config.toml
d_model = 192
n_head = 6
norm_place = "pre"
bias = "all"
parallel_block = false
decay_fraction = 0.602
batch_tokens = 16384
dataset = "wikipedia_en"
Each number is 128 + 24 x the weight over its row's rms, rounded and kept within 0 to 255. Layers, rows and columns count from 0. The size above them is the row's rms in percent of the matrix's.

# layer 8 attention query, 192x192, rms 0.0855, rows 100-117, columns 0-191
size [123 111 126 133 120 119 110 115 108 124 100 102 117 125 119  97 116 118]
[[153 153 139 124 135 117 133 144 144 117 150 139 135 160 169  96 130 158 118 143  77 162 119 104 107 104 123  92 125 181 154 123 138 112 149 151 148 102  63 102 136 140 102 123 113 136 139  96 114 150 107 128 134 161 138 120 149 111  94 111  95  93 124 152  97 129 148 161 137 124 123 116 213 121 156 102 149 149 109  81 122 144 180 120 157 127 151 118 111 145 121 162 134 124 124  97 136 129 112 154 109 106 133 162 105 155 113  90 117  95 181 160 143 136  60 128 148 131 108 124 109 158 146  88  97 135 150 134 140 115 126 111 125 126 135 185 123 188  84 120  89 151 116 114 142 129 116 111  95 141  84 106 119 115 140 111 165 140 158 127 101 124 127  94 140 125 136 122 155 116 119 153 110 151 108 127 159 118 119  91 161 143  97 117 112  96 118 125 149 133 147 152]
 [ 63 124 133 136 174 167 118 134 176 142 109 127 129 132 131 177 131 113 132 121 142  89 115 114 150 124 148 121 132 107 156 145  84 116 108 133 109 123 119 151 150 120 126 104 158 128 181 135 143 116 121 124 116  73 161 128 123 114 121 130 106 152 111 164 133 131 116 138  95 176 136 118 180 128 140 137 130 103 149 150 116 136 102 105 105 132 139 134 128 139 171 143 127 166 114 154 109 119 161 155 187 163 120  91 145 146 124 130 149 117 159  90 104 134 126 108 129 134 119 153 109  90 135  67 147 144 118 131  90 118 123  70 137  86  84 170 122 105 111 161 130  85 150 167 126 107 132 110 120 131 153 191 124 126 107 135  95 134 109  79 152 143 103 109 144  84 113 133 107 133 111 129 123 147 122 119 157 135 161 108 120 120 180 123 131 130 153  76 117 147 125 159]
 [134 136 118  87 156 127 151  90  93 165 179 124  42 118 150 129 132 157 151 144 138 149 151 145 100 117  64  89 116 120 112 131 106 129 145 122 117 175 160 152  98 145 119 130 139 162 126 130 131 159 159 113 150 126 129  61 152 129 141 119 134 122 140 102 137 129 163 103 104 106 155 106 124 139 142 114 112 119 134 160 148 122 115 154 111 110 117 106 146 101 139 144 110  83 104  81 118 114 161 113  99 115 113 120 111 159 124 118 131  89 167 146 103 166 132 132 127 112 130 142 129 118 145 143 134 130 161 114 145 109 133 111 140 148  78 121 163 156 121 134 111 191 147 125 113 119 116  82  64 123 112 140 138 119 118 124 129 148 161 120 135 125 168 139 179 105 112 130 123 168 107  90 103 109 100 116 118 134 114 130 157 160 111 124 182 111 117 100 172 130 138 149]
 [164 137 121 120 167 118 136 139 119 168  99 158 127 130 157  76  99 203 134 161  91 123 117 100  98 124 122  79 138 126 116 122 110 120 135 118  74 110 103 136 131 150 126 169 151 135 139 134 113 106 151 132 133 157 121 167 111  71 186 104 126 126 109 117 122 177 124 109 112 129 109 176 157 139 113 115 119 147 103 147  95 116 110 148 108 138  84 129 135 133 177 139  90 141 104 110 133 127 141 127 119 111 122 114 112 121  95 100 132  73 156  95 105 110 135 120 135 127 116 126 135  98 159 111 138 157 167 148  67 146 132 147 115 116 172  82 152  97 123 139  94 143 149 144 154 144 151 154 101 148 121 166 143 124 115  96  91 108 134 116 153 143 113 162 141 140 142  99 125 107 135 174 132 137  98 132 142 126 150 155 157 110 156 134 116  82 122 134 142 157 131 162]
 [132  93 112  92  98 155  79 151  87 115 122 151 148 114 121 114 134 133 156 118 128 144 126 178 112 119  76 132 140 101 153 106  82 132 140 120 145 131 124 165 132 106 155 136 150 176 124 151 145 150 144 121 101  97 122 149 127 115 152 167 135 125 110 129 142 133 138 116 119 124 136  96 135 161 128 112 106 126 154 151 149 124 147 123 174 123 157  80 136  76 117  77 123 129 159 143 142 167 106 113 156 126 127 125 162 102  97  88 119 126 106 116 113 118 159 113 157 126 104 124 128 136  77 150 166 124 120 135 170 108 137  62 171 144 148 149 152 122 133 128  89 144  79 102 143 149 148 106 123 119 132 122 119 123 159 114 145 140 112 153 113 108 118 155 120  93 112 155 120 165  82 150 116 171 128  99 140 121 113 123 134 126 194 167 153  97 111  75 147 111 158 159]
 [133 162 128 121 110 146 135 174 142 114 169 151 119 133 139 121 160 122 144  91 115 103 113 165 110 165 126 129 136 146 147 132 122 127 117 117 119 115 151 127 112 112 147 118 126 137 133 103 148 116 158 117 118 168 123 161  98 120 133 110  91 120 123  90 126 128  92 125 133 126 114 179 165 157 102 137 148 146 174 146 160 139 133 106 158 171 132 104 141 123 120  82 156  88 142  87 129 100 148 151  70 123 110 132 155  96 134 156 130 110 112  97 130 147 146 134 143  78  94 162 130 147 127 165  93 125  92 125 116 110 116 129 132 109 136 157 130 122  77 116 126 121 164 110 139 175 118 128 129 137 116 149 170 101  86 121 134 190 109 153 168 133 168 151 178 121 105 157 164 100 172 159  85 131  98 136 111 167 122 116 102 141 129 161 153  89  96  90 117 116 143 106]
 [154 172 131 129 142 128  92 132 140  62 119 130 153 147 157 109 142 160 125 104 134 146 156 141  81 171 115 137 112 144 175 106 164 109 108 131  97  71 120  98 125 121 152 134 137 118 133 120 162 150 120  66 121 172 140 106 143 102 170 134 111 129 125  78 189  96 117 155 129 150 157 135 140 154 118 113 125  90 107 154  71 109 107 158 106 133 130 156 112 109 136 102 130 117 155 123 127 143 149  93  99 137 166 140 169 144 153 132 170 144  89 153 123 158 166 133 111 129  93 149 100 149 125 151 153 143 131 122 150 120 143 115 102 119 117 148 156 135 131 165 102 122 125 122 119 107 146 140 173 102 117 125 123 126 126 135 135  85 107 137  89 128 139 125 113 116 141 102 128 141 128 157 110 127 108  91 135 145 123  97 115  92 113 112 105 122 119 109 101  49 118 159]
 [ 79 178  90  99  94 109 126 136 138 131 143 168 133 138 143 138 139 140 116 142 132 106 139 135  99 116 122 143 135  62  98 117 152 119 144 141 140  79  70 109 113 111 126 136 147 140 164 102 116 147 152 156 134  95 146 126 123 127 107  73 132 120 123 125 152 135 121 139 140 133 179 113 141 164 127 157  85 158 143 166 115  91 137  90 143 112 173 129 112  74 131 129 155 113  96 135 149 133  94 131  90 110 162 125 105 141 156 110  90 142 147  80 150 189 115 151 116 147 170 167  97 126 154 129 123 130 129 146  83 131 114 113  92 139 180 150 155 128 138 126 134 129 118  99 105 151 136  76 137 149 146 130 153 146 176 152 155 129 125  86 128 134 120  89 134 118 112 115 112 170 114 102 130 144 143 153 129 130 122 130 125 115 114 152 112 129 135  67 118 136 149 120]
 [110 113 106 123  94 104 159 135 127 128 107 130 149  93 142 120 133 109 129 104 122 116 114  87  90 112 149 172 160 128 139 114 112 122 162 157 131 125 118 106  91 102 108 131 152 116 166 122  86 106 141 105 141 143 116 138 180 149 152 115 140 113 133 181 170 130 143 101 145 141 121 133 144 108 116 125 132 106 136 109 143 109 127 132 125 127 165 141 111 129 122 121 190  93 140 122 159 107 138 146 164 128 147 129  99  97 125 162 103  84  92 106 135 130 113 132 146 196 181  99 137  82 109 143 124 113  96 133 162 119 119  98 107 102 114 155 140 186  86 122 139 119 134 146 178  96 116 106 125 116 119 128 139 116 156 110 146 141 156 122  90 119  78 102  95 107 142 156 176 139  95 150 133 142  60 119 125 134 107 126 108 121 139 168  96 142 102 184 130 130 116 134]
 [110 119 117 128 150 111 118 139 123  90 125  97 127 108 145 138 169 108 141 106 116 159  82 136 128 116 132 139 137 108 161 146 113  81 116 101 113 122  89 150 139 175 136 131 128 126 152 138 133 101 118 138 143 147 132 117 122 130  95  82 126 181 174 153 114 106 143 161 139 100 125 176 165 128 104 148  86 128 120 125 110 125 169 137 128 151 142 154 170 141 133 123 114 107 136 128  82 122 130 127 128 137 151 156 143 105 126 131 130 131 117 123 138 113 181 115 158 117 102 157 140 111 147 142 173 105 168 134 174 123 128  82 142 136 113 127 158 109 123  76 104 115 125  84 136  70 152 132 139 145 128 129 135  68 138 114 100 173 120 135 165 182 136 177 167  71 118 175 109 107 120 125 145 156 141  79 111 128 157 111 108  79 114 133 131 143 129  91 142 141 118 120]
 [174  98 129 121 141 110 101 172 157 105 139 134 135 145 110  90 193 169 117 138 127 165 119 128 124  62 150 128 120 188 132 128 147 122 142  83 125 103 125 136 124 107  93 118 162 149 120 107 164 109 158 138 129 135 127 126 117 124 117  90 135  99 152 113 121  97 125 149 144 109 122 152 160 147 114  98 136 149 118 121  81 112 164 144 150 127 153 103 139 150 104 108 116 114 112 148 105 125  87 149  98 156 130 142 187 122 110 157 109  76 158 121 169 128 147 138 120  63  72  79 107 145 131 121 111  86 118 152 117 113 165 143 136 131 150 152 107 131 109 122 105 113 136  82 103 160 116 102 119 164 128 109 105 144 117 132 123 138 115 123  89 141 147 130 205 163 137 140 133 113 134 123  99 145 111 110 125 148 111 134 122 141 140 134 152 139  93 129 150 128 141  96]
 [144 136 107 145 111 101 145 139 103 131 136  95 122 107 170 114 198 167 132 136 137 107 148  81 124  96 151 146 132 142 124 166 152 132 139  68 111 148 132 153 106  82 148 131 172 114 134 119 105 119 143 119 162 138 135 149 116 123 143 130 162 150 111 114 103  90  87 126 164 137 119 127 128 114 113  99 162 147 199 170 137 100 115 136 121  95 158 143 142 119 131 125 122 112 104 106 126 144 125 135  82 120 120 137 125  93 132 162 105  95 157 115 152 147 144 158 113  74 146 116 122 127 166  73 126  97 110 152 114 141 161 131 128 112 156  83 165 145 164 138 131 134 121  93 148 165 150  96 119 133  84  88 128 121 112  89 114 138 145 142 144 144 152 150 144 142 107 160 130 126 153 127 107 139 109 116 107 158 108  85 118 127 111 127 103 166  93 105 107 106 100  83]
 [128 145 100 124 153  65 121  94 167 131 145 107  93 122  76 175 104 163 124 129 126 166 137 121 113 112 114  77 119 137 136 126 121 117 138 162 120 123 140 138 110 157 140 144 111 146 146 160 140 153 113 136 138 139 119 146 156 131  94 103 150 119 169 140  96  71 144 140 111 157 152  99 158 151 145 121  83  94 139 113 121 144 169 127 123 102 108 139 158 137 144 120 135 130 137 160 106 108  96 127 124 168  87 117 143 174 151 146 124 110 106 102 115 141 155 152 111 123 103 107 163 148 142 144 134 141 112 106  82 111 134 153 128 124 138 159  97 181  74 157 104  94 177 101 142 134 177 133 163 142 143 142 156 133 122 100 176  95 120 116  94 102 133  91 132 139 124 112 114 142  97  86 137 106 139  83 100 110 163 131 111 122 122 132 145 152 139 154 151  99 104 129]
 [119 110 157 157 162 134 141 101 149 152 139 204 155 134 162  96 118 152 101 127 117 147 170 137 126 179  91 105 147 149  89 101 102 106 150 119 138  98 163 137 137 155  81  77 142 135 132 116 111 129 114 121  94 106 115 137 144 161 128 115 120 116 137  98 110 158 152 140 152 140 114 105 141 137 122 117  90 144 105 107  69 146 117 146 137 112 165 126 157 136  94  91 151 148 119 134 161 103 103  99 149 140 160 161 109  87 149 114 143 140 176  80 113 141  90  96 144 139 131 139 128 156 109 144 100 130 123 141 129 124 143 100 159 157 135 143 125 104 107  88 142 106 114 150 133 129 101 142 174 145 163 139 140  95 146 122 147 105 136 149 152 119 127 147 144 119 127  81 133  93 111 130 128 116 108 113 118 103  91 146 171 170 126 131 145  98  70 144 123 132  81 125]
 [137 114 115 139 128 144 170 124 155 144 139 115 111 106 122 124 143 113 137 150 107  88  75 129 115  99 114  68 140 111 154 113  99 109 155 129 118 139 143 121 115 103 154 103 132 117  93 140 127 141 143 131 119 138 135 119 130 110 145 156 107 114 126 122 150 111 112 120 132 143 117 105 162 113 143 138 136 121 146 136 147 165  94 130 102 133 116  78 135 158 128 107 104 143 151 129 108 151 128 157 154 131 113 148 133 106 153 109 105  98 100  96 160 138 128 148 134 163  97 107 146  94 128 178 161 150  73 158  63 128 126 145 177 180  97 105 142 150 104 114 155  87 214 153 142 124 128  94 132 162 141 123 102 150  92 119 134 149 145 118 138  77 114 112 187 128 120 159 149 116 104 125 154 102  90 143 118 140 139 149 114 160 171 122 108 113 103 171 143 156 115  92]
 [156 165 148 139 123 121 116 117 157 132 134 153 132 155 116 133 138 133 160 128 129 133 158 148  80 108 147 141 102 128 110 142 139 141 159 132 138 157  99 146 117 124 129 128 103 133 117 111 165 161 168 136  94 113 124  76 110  97 165 161 141 110 115 131 145 124  78 153 101 104 172  92 134 185  63 113 131 148 146 158 126 152 142 117 144 116 120 108 110 140 140  83 125 128 137 138 130 127  84  83 109 111 111 126 144 140 110 126 116 105 110 140 157 174 122 114 138 112  97 128 132 131 137 150  88 150  76 169 109 132  79 143 140 138 143 149 118 131 109 168 116 112 116 112 131 205 138 132 161 165 140 109 135 144 159 120 121 107 139 118  84 120 151 119 128 179 107 133 130 159 116 104 110 146 161 178 157 132 119 128  85 148 178 122 153 117 114 126 118 101 190 135]
 [140 147  86 114 116 141 125 162 121 124  90 128 132 171  72  99 133 125  84 118 141 104 120  97  94 104 137 140 140 136 118 118 156 149 136 153 113 113 133 115 140 112 126 155 138  94 124  93 138 145 155 164 107 162 142 126 150 140 127 115 125  75 137 109 146 125 133 131 123 103 147 126 119 129 117 106 148  99  93 160  94  99  89 120 117 151 119 118 108 117 134 134 123 154 131 183 161 167 106 146 131 137 155 115 146 134  91  79 115  97  70 133 148 135 141 143 111 151 106  76 131  67 149 121 158 122 151 129 149 106 136 143 131 131 142 142 155 170 139 138 119 121 132 147  90 138 113  90  88 125 106 127 121 181 156 130 101 113 139 167  85 132 100  77 168 146 123 130 126 107 146 146 184 155  97 152 142 165 121 137 126 144 142  97  97 180 107 167 136  85 145 139]
 [121 144 144 150  94  80 105 153 105 135  96 115 149  99 142 162 132 110 142 164 158 142 123 111 148 126 132 133 103 110 144 117 165 152 159 143 148 201  81  89 161  79 106 131 137 129 133 120 151 174 142 145 140 100 160  92  99 111 110 152 143 145 106 195 136 123 118 143 122  95 127 105 149 127 132 129 139 123  99 130 128 130 175 111 109  93  99 111 132 122 122 155 140 149 148  96 109 166 137 145 147 108 147  98 127 137 109 164 152 148 149 143 118 151 163 126 140 169 134 112 150 117  85 102 141  96 149 107 120 108 131  99 119  98 103  85  91 153 154 150 108 141  91 110 188 135 164 118 116 121 131 124 131 111 142  93 102 106 178 123 151 145 137 121  96 112  81 123 100 160 106 104 149 126 120 116 140  63 121 126 116 152 167 134 113 129 122 108 128 112 118 137]]
# layer 8 attention key, 192x192, rms 0.0812, rows 100-117, columns 0-191
size [122 110 123 128 126 115 114 114 112 127 105  99 115 122 118 101 113 109]
[[102 126 150 134 117 134  97 116 128 137 108 169 141 163 144 146 117 137 137  88 139 124 150  91  86 137 145 101  75 127  82 162 127 106 118 125 144 137 160 115 125 122 137 135 102 144 162  98 114 124 107 127 116 142 155 124 114 166  71 112 119 105 128 142 143 197 137 139 160 128 166 126 134 128 158 143 107 176  93 117 119 124 160  80 153 160 141 133 137 121 102 127 168 126 129 142 139 126 118 156 126 104 102 108 105 160 167  81  91 148 109 139 124 122  79 128 172 104  93 171 121 131 135 131 123 155 119 153 128  65 137 134  91 132 150 142 129 146 108 110 113 151 124 115 130 121 110 103 124 117 113 116 151 116 138 128 139 186 167 128 136 175 120 110 132 124 128 149 119 162 170 124 124 113 146  79 163 102 138 113 125 112  89 122 163 165 164 132 135 136  90  68]
 [129 146 118  99 136 157  61 154 130 120 107 132 131 113 145 139 149 154 121  84 138  99 145 114 114 134 139 137 146 122 141  96 106 141 151 110 119 108  98 145 170  71 145 146 178 170 125 123 159 146 105 123 130  56 113 149 106 132 134 134 113 123 145 131 111  86 111 143 124 161 120 119 155 154 120  99 156 166 126 151 119 140 141  82 117 130 155 127 160 158 147 149 113 117  99 133 107 142  99 154 176 150 169 111 157 135 138 159  82  91 133 112 116 149 120 134 111 178 149 119 114 131 141  84 130 125 112 130 121 119  92 118 140 100 127 169 129 115  74 143 107 107 151 160 140 139 146  95 153 105 131 141 132 148 111 137 117 105 118 121 104 166 137  78 134 132 111  86 124 154  72 174 116 155  69 100 160 129 122 122 148 129 181 121 136 157 131 124 125 119 148 116]
 [172  99 103  99 136 123 139  97 126 166 169 130  83  85 159 129 105 149 116 119 171 175 135 123 114 147 145  84 142 132  92 137  92 110 156 122 139 169 162 156 121 108 119 156 157 169 115 135 163 105 176 119 149 100 133  79 145  93 149 161 144  96 145 113 119 134 131 127 129  84 130 135  93 136 152  89 111 122 143 129 145 111 129 165 122 131  79  97 156 120 105 145 121 140 111 153 131  81 134 101 111 148 127  94 136 133 152 131 128 123 125 161 120 109 127 106 111 113 101 176 120 124 151 134 134 127 140 131 128 108 120 136 143 138 158 112 157 139 165 140 124 172 127 149 104 109 126 118  61 121 129 137 128 130 139 122 108  95 157 142 148 119 133 145 130 114 145  84 135 143 133  58 138  89  80 146 119 143 128 106 147 142  89 115 144 150 171 149 194 136 112 144]
 [143 101  96 172 146 159  95 148 101 121 141 186  77 112 132 131 126 163  98 157 118 117 137 103 103  77 156 132 139 118  99 117 105 122 131 115 127 121 138 184 140  81 123 126 169 139 167 124 148 140 151 138 120 158 125 146 125 104 176 114 133 109  93 159 170 164 106  86 134 110 117 162 155 124 113 123 124 153 130 103 103 119  53  84 124 124 102 141 144 136 155 135 116 131 133 126 101 161  71 132 157 126 107  91 133 142 111 113 107  82 120 150 115 111 105 152 135  98 114 166 151 114 165 106 153 141 120 138 104 136 130 154  85 117 168 123 106 127 120 138 109 108 140 161 137 119 147 124 140 101 129 134 153 137 152 117 153 123 134 123 123 144 145 124 118 123 136  99 145 110 139 152 134 199 103 141 139 107 110  91 165 113 114 157 169  80 123 118 130 152 139  93]
 [125 116  99  70 142 149 128 142 138 109 147 152 153 101  94 107 113 107 117  77 140 149 105 108 126 141 103 122 121 134 150  83  92 151 114 133 120  99 134 129 112 115 131 129 143 202 107 134 172  77 133 139 117  83 159  84 132 133 174 124 127  63 146 133 101 141 160 126 130  92 142  99 104 152 168 138 109 108 126 129 167 127 125 145 156 140 162 104 139  98 169  87 153 129 123 172 132 109  93 133 133 149 122 120 157 114  96  97 136 143 135 143 134  93 113 136 121 120 142  95 150  89 113 140 127 163 156 124 146 104 138 131 150 137 126 140  93 138 161 134  99 118 115 144 124 147 111 106 137 171 163 180 106 157 175 140 124  99 121 118 121 113  81 124 104 140 112 104 174 142 123 170 142 108 109 138 155 138 136 151 129 134 188 133 155 117 111 109 140 119 157 145]
 [103 105 140 125 112 133 144 121 154 116 137 112 113 155 100 148  90 129 158 124 167 117 130 147  74 138  93 125 133 128 160 158 147 119 114 135  95 128 134 152 150 100 123 101 158 153 188 102 162 125 155 149 132 106 119 146 120 100 170  89  90 113 161 120 149 123 112 111 112 102 128 147 145 118 137 118 118 117 160  75 152  90 121 110 165 147 148  96 105 117 144  72 164 132 131 144 138 120 137 147 137 146  69 186 146 105 120 160 133 141 147 149  73 167 111 176 117 111 158 182  88 126 129 139 109 125 169 136 115 104 116 110  86 132 134 136 135 151 125 148 103 138 160  88 111 118  96 129 109 137 164 135 146 143  97 138 148 155 166 171 140 157 104 122 107 142 125 159 131 123 160 138  66 116 151 133 126 143 115  99 136 125 132 132 145  99 103 109 150 110 131 149]
 [173  92 124 123 157 135 128  72 123 110  59 145 166 138 153 123 118 115 153 124 107 138 176 104 127 155  94 153 110 140 164 135 138 117 122 143 113  94 137 129 110 180 136 173 153 139 116 124 148 115 129 102 111 179 100  91 134 123 171 133 100 149 118 118 143 155 103 147 128 166 136 147 115 128 104 106 148 160  88 156 170 122 156 162  94 112 139 137 112 105 125  66 149 151  97 143 100 146 149 130 137 154 116 105 140 125  68 159 144 141  68 152 101  92 142 132 125  98 134 122 126 125 128 125 115 164 115 152 148 142 129 132 113 109  77 108 128 107 138 126 128 113 109  93 117 129 124 133 153 135 148  98 110 114 145 117 124  98  97 138 137 137 124  84 131 142 102 102 135 148 128 158 173 144 122 139 160 141 148  55 125  85 112 123 117 142 113 123 147 129 100 160]
 [166 109 124 138  94 100 149 133 109 158 137 117 125 168 104 190  97 175 125  70 100 139 161 119 142 153 145 111 144  93 106 100 137 145 122 102 109 115 115 105  87 141 142 167 115 148 156 167 123 124  99 152 170  84 121 122 131 148  97 122 148 132 129 124 128 166 135 132 146 132 150 138 152 137 125 103 122 153  81 133 163 122 129 131 125 152 152 140 159 103 110  99 186 130  89 134 170 126 118 107  97 134 133 151 125  99 114 100 103 165 180  86 142 121 108 128 166 125 157 156 101 125 122 135 119 105 109  91 128  93 102 112 119 117 130 105  75 154 150 118 170 131 119 113 118 136 149 123 112 120 144 136 159 106 160 144 154 148 141 139 118 153 106  94 104 169 150 120 197 149 106  87 121 117 127 133 117 113 140 104 114 113  72 107 125 139  98 139 155 127 127 140]
 [ 94 129 113 160 119  82 136 162 127 122 158 118 109 129 138 141 115 144  87 141 133 107 151  82 113 153 113 184  84 111  96 135 150 121 145 132 128 142 155 130  57 120 111 130 124 146 137 129  98 138 122  85 150 126 131 115 130 211 154 142 149 144 150 140 113 139 172 107 109 135 167 155 131 136 151 131  95 117  89 112 140 114 161 105 104 168 164 125 113 127 121 138 194  80 110 143 122 101 137 101 124 156 139 108  92 137 134 147 142  96 113 106 151 119 109 146 113 148 143  80 111 127 102 168 150 130 124 122 164  81 131 138 109 127 105 155 115 180 160  97 163 104 114 119 149 127 104 148 103 107 125 170 109 125 141 108 153 136 148 138 136 146 138 138 116 138 115  87 119 147 146 123 146 116  86  72 127 136 132 159 113 140 123 152 130 130 132 119 102 154  94  86]
 [117 150 161 136 125 110 112 144 145 103 156 106 145 116 147 160 114 117 128  89 136 147  76 122 152 170 120 141 123 157 148 160 123 146 125 112 123 140 105 178 153 140 133 157 129 112 105 125 123  76 122 110 135 164 142 122 110 123 166  93 130 112 189 112 102 100 109 158 112  90 117 143 156 115  80 114 117 116  59 113 149 137 141 110  77 123  81 111 139 140 172 100 122 128  99 158  63 171 139 130 151  85 138 127 137  61 163 144 109 129 138 147 145 130 144 134 144 130 161 125 113 137 129 113 132 140 117 109 140 107 141 147 104 155 118 132 119 127 104 101 107  90 117  91 120 138 166 119 109 161 110 121 142 127 125 144  94 195 154 156 123 152 132 152 115 123 110 106 109 121 123 156 127 128 151 125 114 104 165 178 138 103 139 126 124 146 125 119 185 123 141  96]
 [136 147 131 111 140 135 144 134 163 135  59 144 139 169 109 132 118 132 149 157 171 118 109 123 147 141 175 111 137 129 134 186 131 151  98 106 114 158 159 142 111 125 128 112 113 114 162 115 170 120 146 139 102 132 167 142 135  94 117 138  97 101 130 125 171 120 106 129 116 139 110 130 132 126 144  98 129 125 113 115 101 137 188 135 120 113 129 129  91 127 160 102 122 124 116 194  89 120 149 137  93 112 108 155 161 121 116 141 140 165 161 141 147 125  78 132 139  42 115 136 147 107 107 165 143 124  97 145 139 137 157 134 134 105 129 146 140 131 145 148 130 134 104 121 121 152 108  79 135 136 107 117 170 120 167 104  81 208 118 135 153  83 125 123 123 137 134 116 100 126 134 108  98 100 104 106 131 172 123  86 109  85 124  93 128 152 131 111 128 121 118 128]
 [133 138 135 137 121 105 189 148 110 116 101 137 109 162 157 116 142 151 130 169 153 112 145 127 156  88 167 158 129 100  90 165 136 139 118  94 125 172 140 177  99 109 110 114 163 122 119 131 110 127 172 115 163 120 161 115 125  80 181 140 101 112  94  79 111  84  95  85 134 105 113 115 121 129 122 131 140 111 126 140 162 106 138 138 129 103 111 157 110 150 183 117 125 104  89 138  86 134 152 132 112  91 126 163 170 156 116 143 134 143 132 117 158 125  80 119 137 107 101 124  93 127 133 136 132 138 100 137 131 152 172 108 142 148 123 114 131 145 167 131 165 121 122 116 129 153 120 114 110 112 150 146 115 139 143 103 102 147 125 131 130 112 140 140 117 129 139 151  97 150 154  99 122 107 124 129 133 182 108  39 157  85  99  97 112 131 142 135  97 142 114 135]
 [145 136 118 117 119  90 131 128 135 147 139 117 135 130 112 174 133 125  82 112 133 135 137 113 101 161 180  82 114 148 128 151 120 142 160 151 140 164 128 130 109 178 106 136 117 139 141 136 167 141 116 140 124 150 113 118 134 108 129 115 119  81 128 137 128 112  77 148 144 167 118 117 151 124 149 112 132 142  92 178 114 127 179 122 122  98  89 154 123 120 145 114 159 119  99 112  92 117 121 137 121 150 131 109 125 135 169 159 173 124 146 121 166 117 197 109 130  85 117 106 162 102 113 146 118 137 120 148  95 112 137 129 107 107 115 132 150 126  71 117 160 126 148 106 130 124 155 143 168 145 129  98 109 117 138 119 103  94 111 117 112  95 135 141 126 134  90  99  80 138 158  69 156 117  88  75 102 112 167 145  92 105 120 199 112 160 142 127 149 115 110 122]
 [110 128 134 130 145 158 167  97 135 168 112 180 116  92 153 110 118 120 137 103 135 124 173 128 126 191 117 127 146 153  89 119 132 110 141 147 129 132 179 165 145 162 148  88 125 112 158 124 147 122 116 154  87  57 145  95 133 148 142 126 124 146 150 171 147 129 133 153 130 146 123  74  94 135 138 109  90  93 116  89 107 124 102 122 116 147 159 154 134 134  95 113 141 133 141 118 154 116 116 122 112 145 151 148 122  82 133 101 143 121 139 104 110  75 107 132 172 108 100 174 153 168 128 164 138 129 152 130 117 150 148 132 174 146 157 136 146 138 151 113 144  96 116 152 122 114 107  92 177 126 132 125 130 103 122  95 163 143 114 128 145 148 106 117 145 162 110  81 116 145 127 120 155 117 105 115  92 122 127 134 187 105  99 105  89  98 109 133 119 146 104 116]
 [152 171  75 114 120 197 156 167 134 101 182 105 139 108  84  86 174 128 108 166 145  71  98 133 106 101 164  84 127 108 151 139 143 134 139 130 123 117 120 105 103  71  94  96 160 170 141 120 173 154 128 141  96 136 152 115 104 119 140 131  78 136 143 135 178  99 106 110  82 110  81 106 180 121 143 119 116 113 126  94 114 127 136 132 139 147 136  83 129 136 142 141 107 106 131 140 121 148 105 149 140 154 130 125 151 151 180 136 174 122 120 119 151 139 126 151 129 159 105 118 134  79 146 129 163 126 123 158  99 120 127 138 123 154 135 143 163 126 138 135 142 124 154 137 156 119 113 117  99 126 110 129  80 155 134 117 138 136 128 106 126 143 148 136 138 123 103 132 132 114 172 119 124 114  81 121 138 102 143 134 132 120 176 161 103 114 110 128 132 121 123 101]
 [141 109 128 105  99 128 117  88 129 101 136 135 139 155  59 139 165 115 128 112 121 138 150 144  95 125 133  77 100 127 136 137 110 168 146 101 115  91 113 131 123 126 113 109 130 160 196 137 134 137 126 163 141 115  82 101 132 172  97 111 115 102 133 120 169 136 134 142 140 133 125  87 117 135 164 131 100 163 191  93 101 125 128 141 167 106 182 122 152  79 105 117 129 102 125 125 135 110 129  81 114 164 106 124 116 143 114 154 138 148 161 142 131 210 158 129 150 130 161 139 138 109 119 110 117 130 105 142 147 105 109 126  97 142 105 139  83 128 133 135 121 116 114 103 115 149 103 120 145 126 157 129 156 137 134 173 129  92 148 154 126 154 116 110 121 145 123 143 148 134 109 115  89 174 140 148 120 116  93  95 121 158 114 171 192 132  99 145 121 128 112 124]
 [168 137 122 136 147 137 152 137 135 121  85 125 144 164 112 111 115 148 105 104 111 120 140 111 111 113 151 163 153 116 123 123 156 166 127 123 128 127 150 111  99 128 128 146  74 122 110 159 133 165 117 103 114 202 138 132 140 192  86 135 124 127 115 153 190 154 133 106 117 132 142 174 126 106 124 108 133 114  78 144 130 131 112 148 139 150 140  97 136 146  94 121 123 154 124 160 110 149 125 141 100 161 119 110 137 203  71  95 141 155  88 137 120 138 104 155 127 135 176 109 120  67  98 124 159 135 107 114 184  84 103 160 140  98  98 133  92 146 120 139 117 128 100 141 146 127 129 109 122 132 104 139 119 139 195 119 112 110 135 143 155 139 146 126 149  95 135 133 149 122 140 148 134 133  81 118 108 144 130 100  96 131 107 117 136 152  91 133 122  99 108 145]
 [124 129 130 149 111  92 107 114  64 133 114 162 116 122 136 120 143 121 122 122 136 122 114 143 105 111 109  85  90 135 114 117 126 144 142 115 117 112 105  99 103 129 113  91 141 167  63 138 123 141 134 152 162 140 143 122 108 168 140 134 134 106 129  92  66 139  97 119 151 103 138  86 127 170 141 168 114 136 139 116 123 154 155  95  98 112 104 112 118 134 157 148 137 132 101 118  75 140 115 175 126 103 202  98 106 208 115 157 131 110 134 140 189 127 130  73 135 167 134 125 112 129 109 152 106 111 106 156 134 116 163 155 101 150 112 101 129 124 149 101 144 101 107 139 152 145 190 128 153 110 131 135 135 112 136 116 135 120 109 114 109 112 119 120 129  98 133 123 124 137  83  87 151 127 122 118 170 125 119 150 129 118 166 132 134 160 124 165 106 161 138 129]]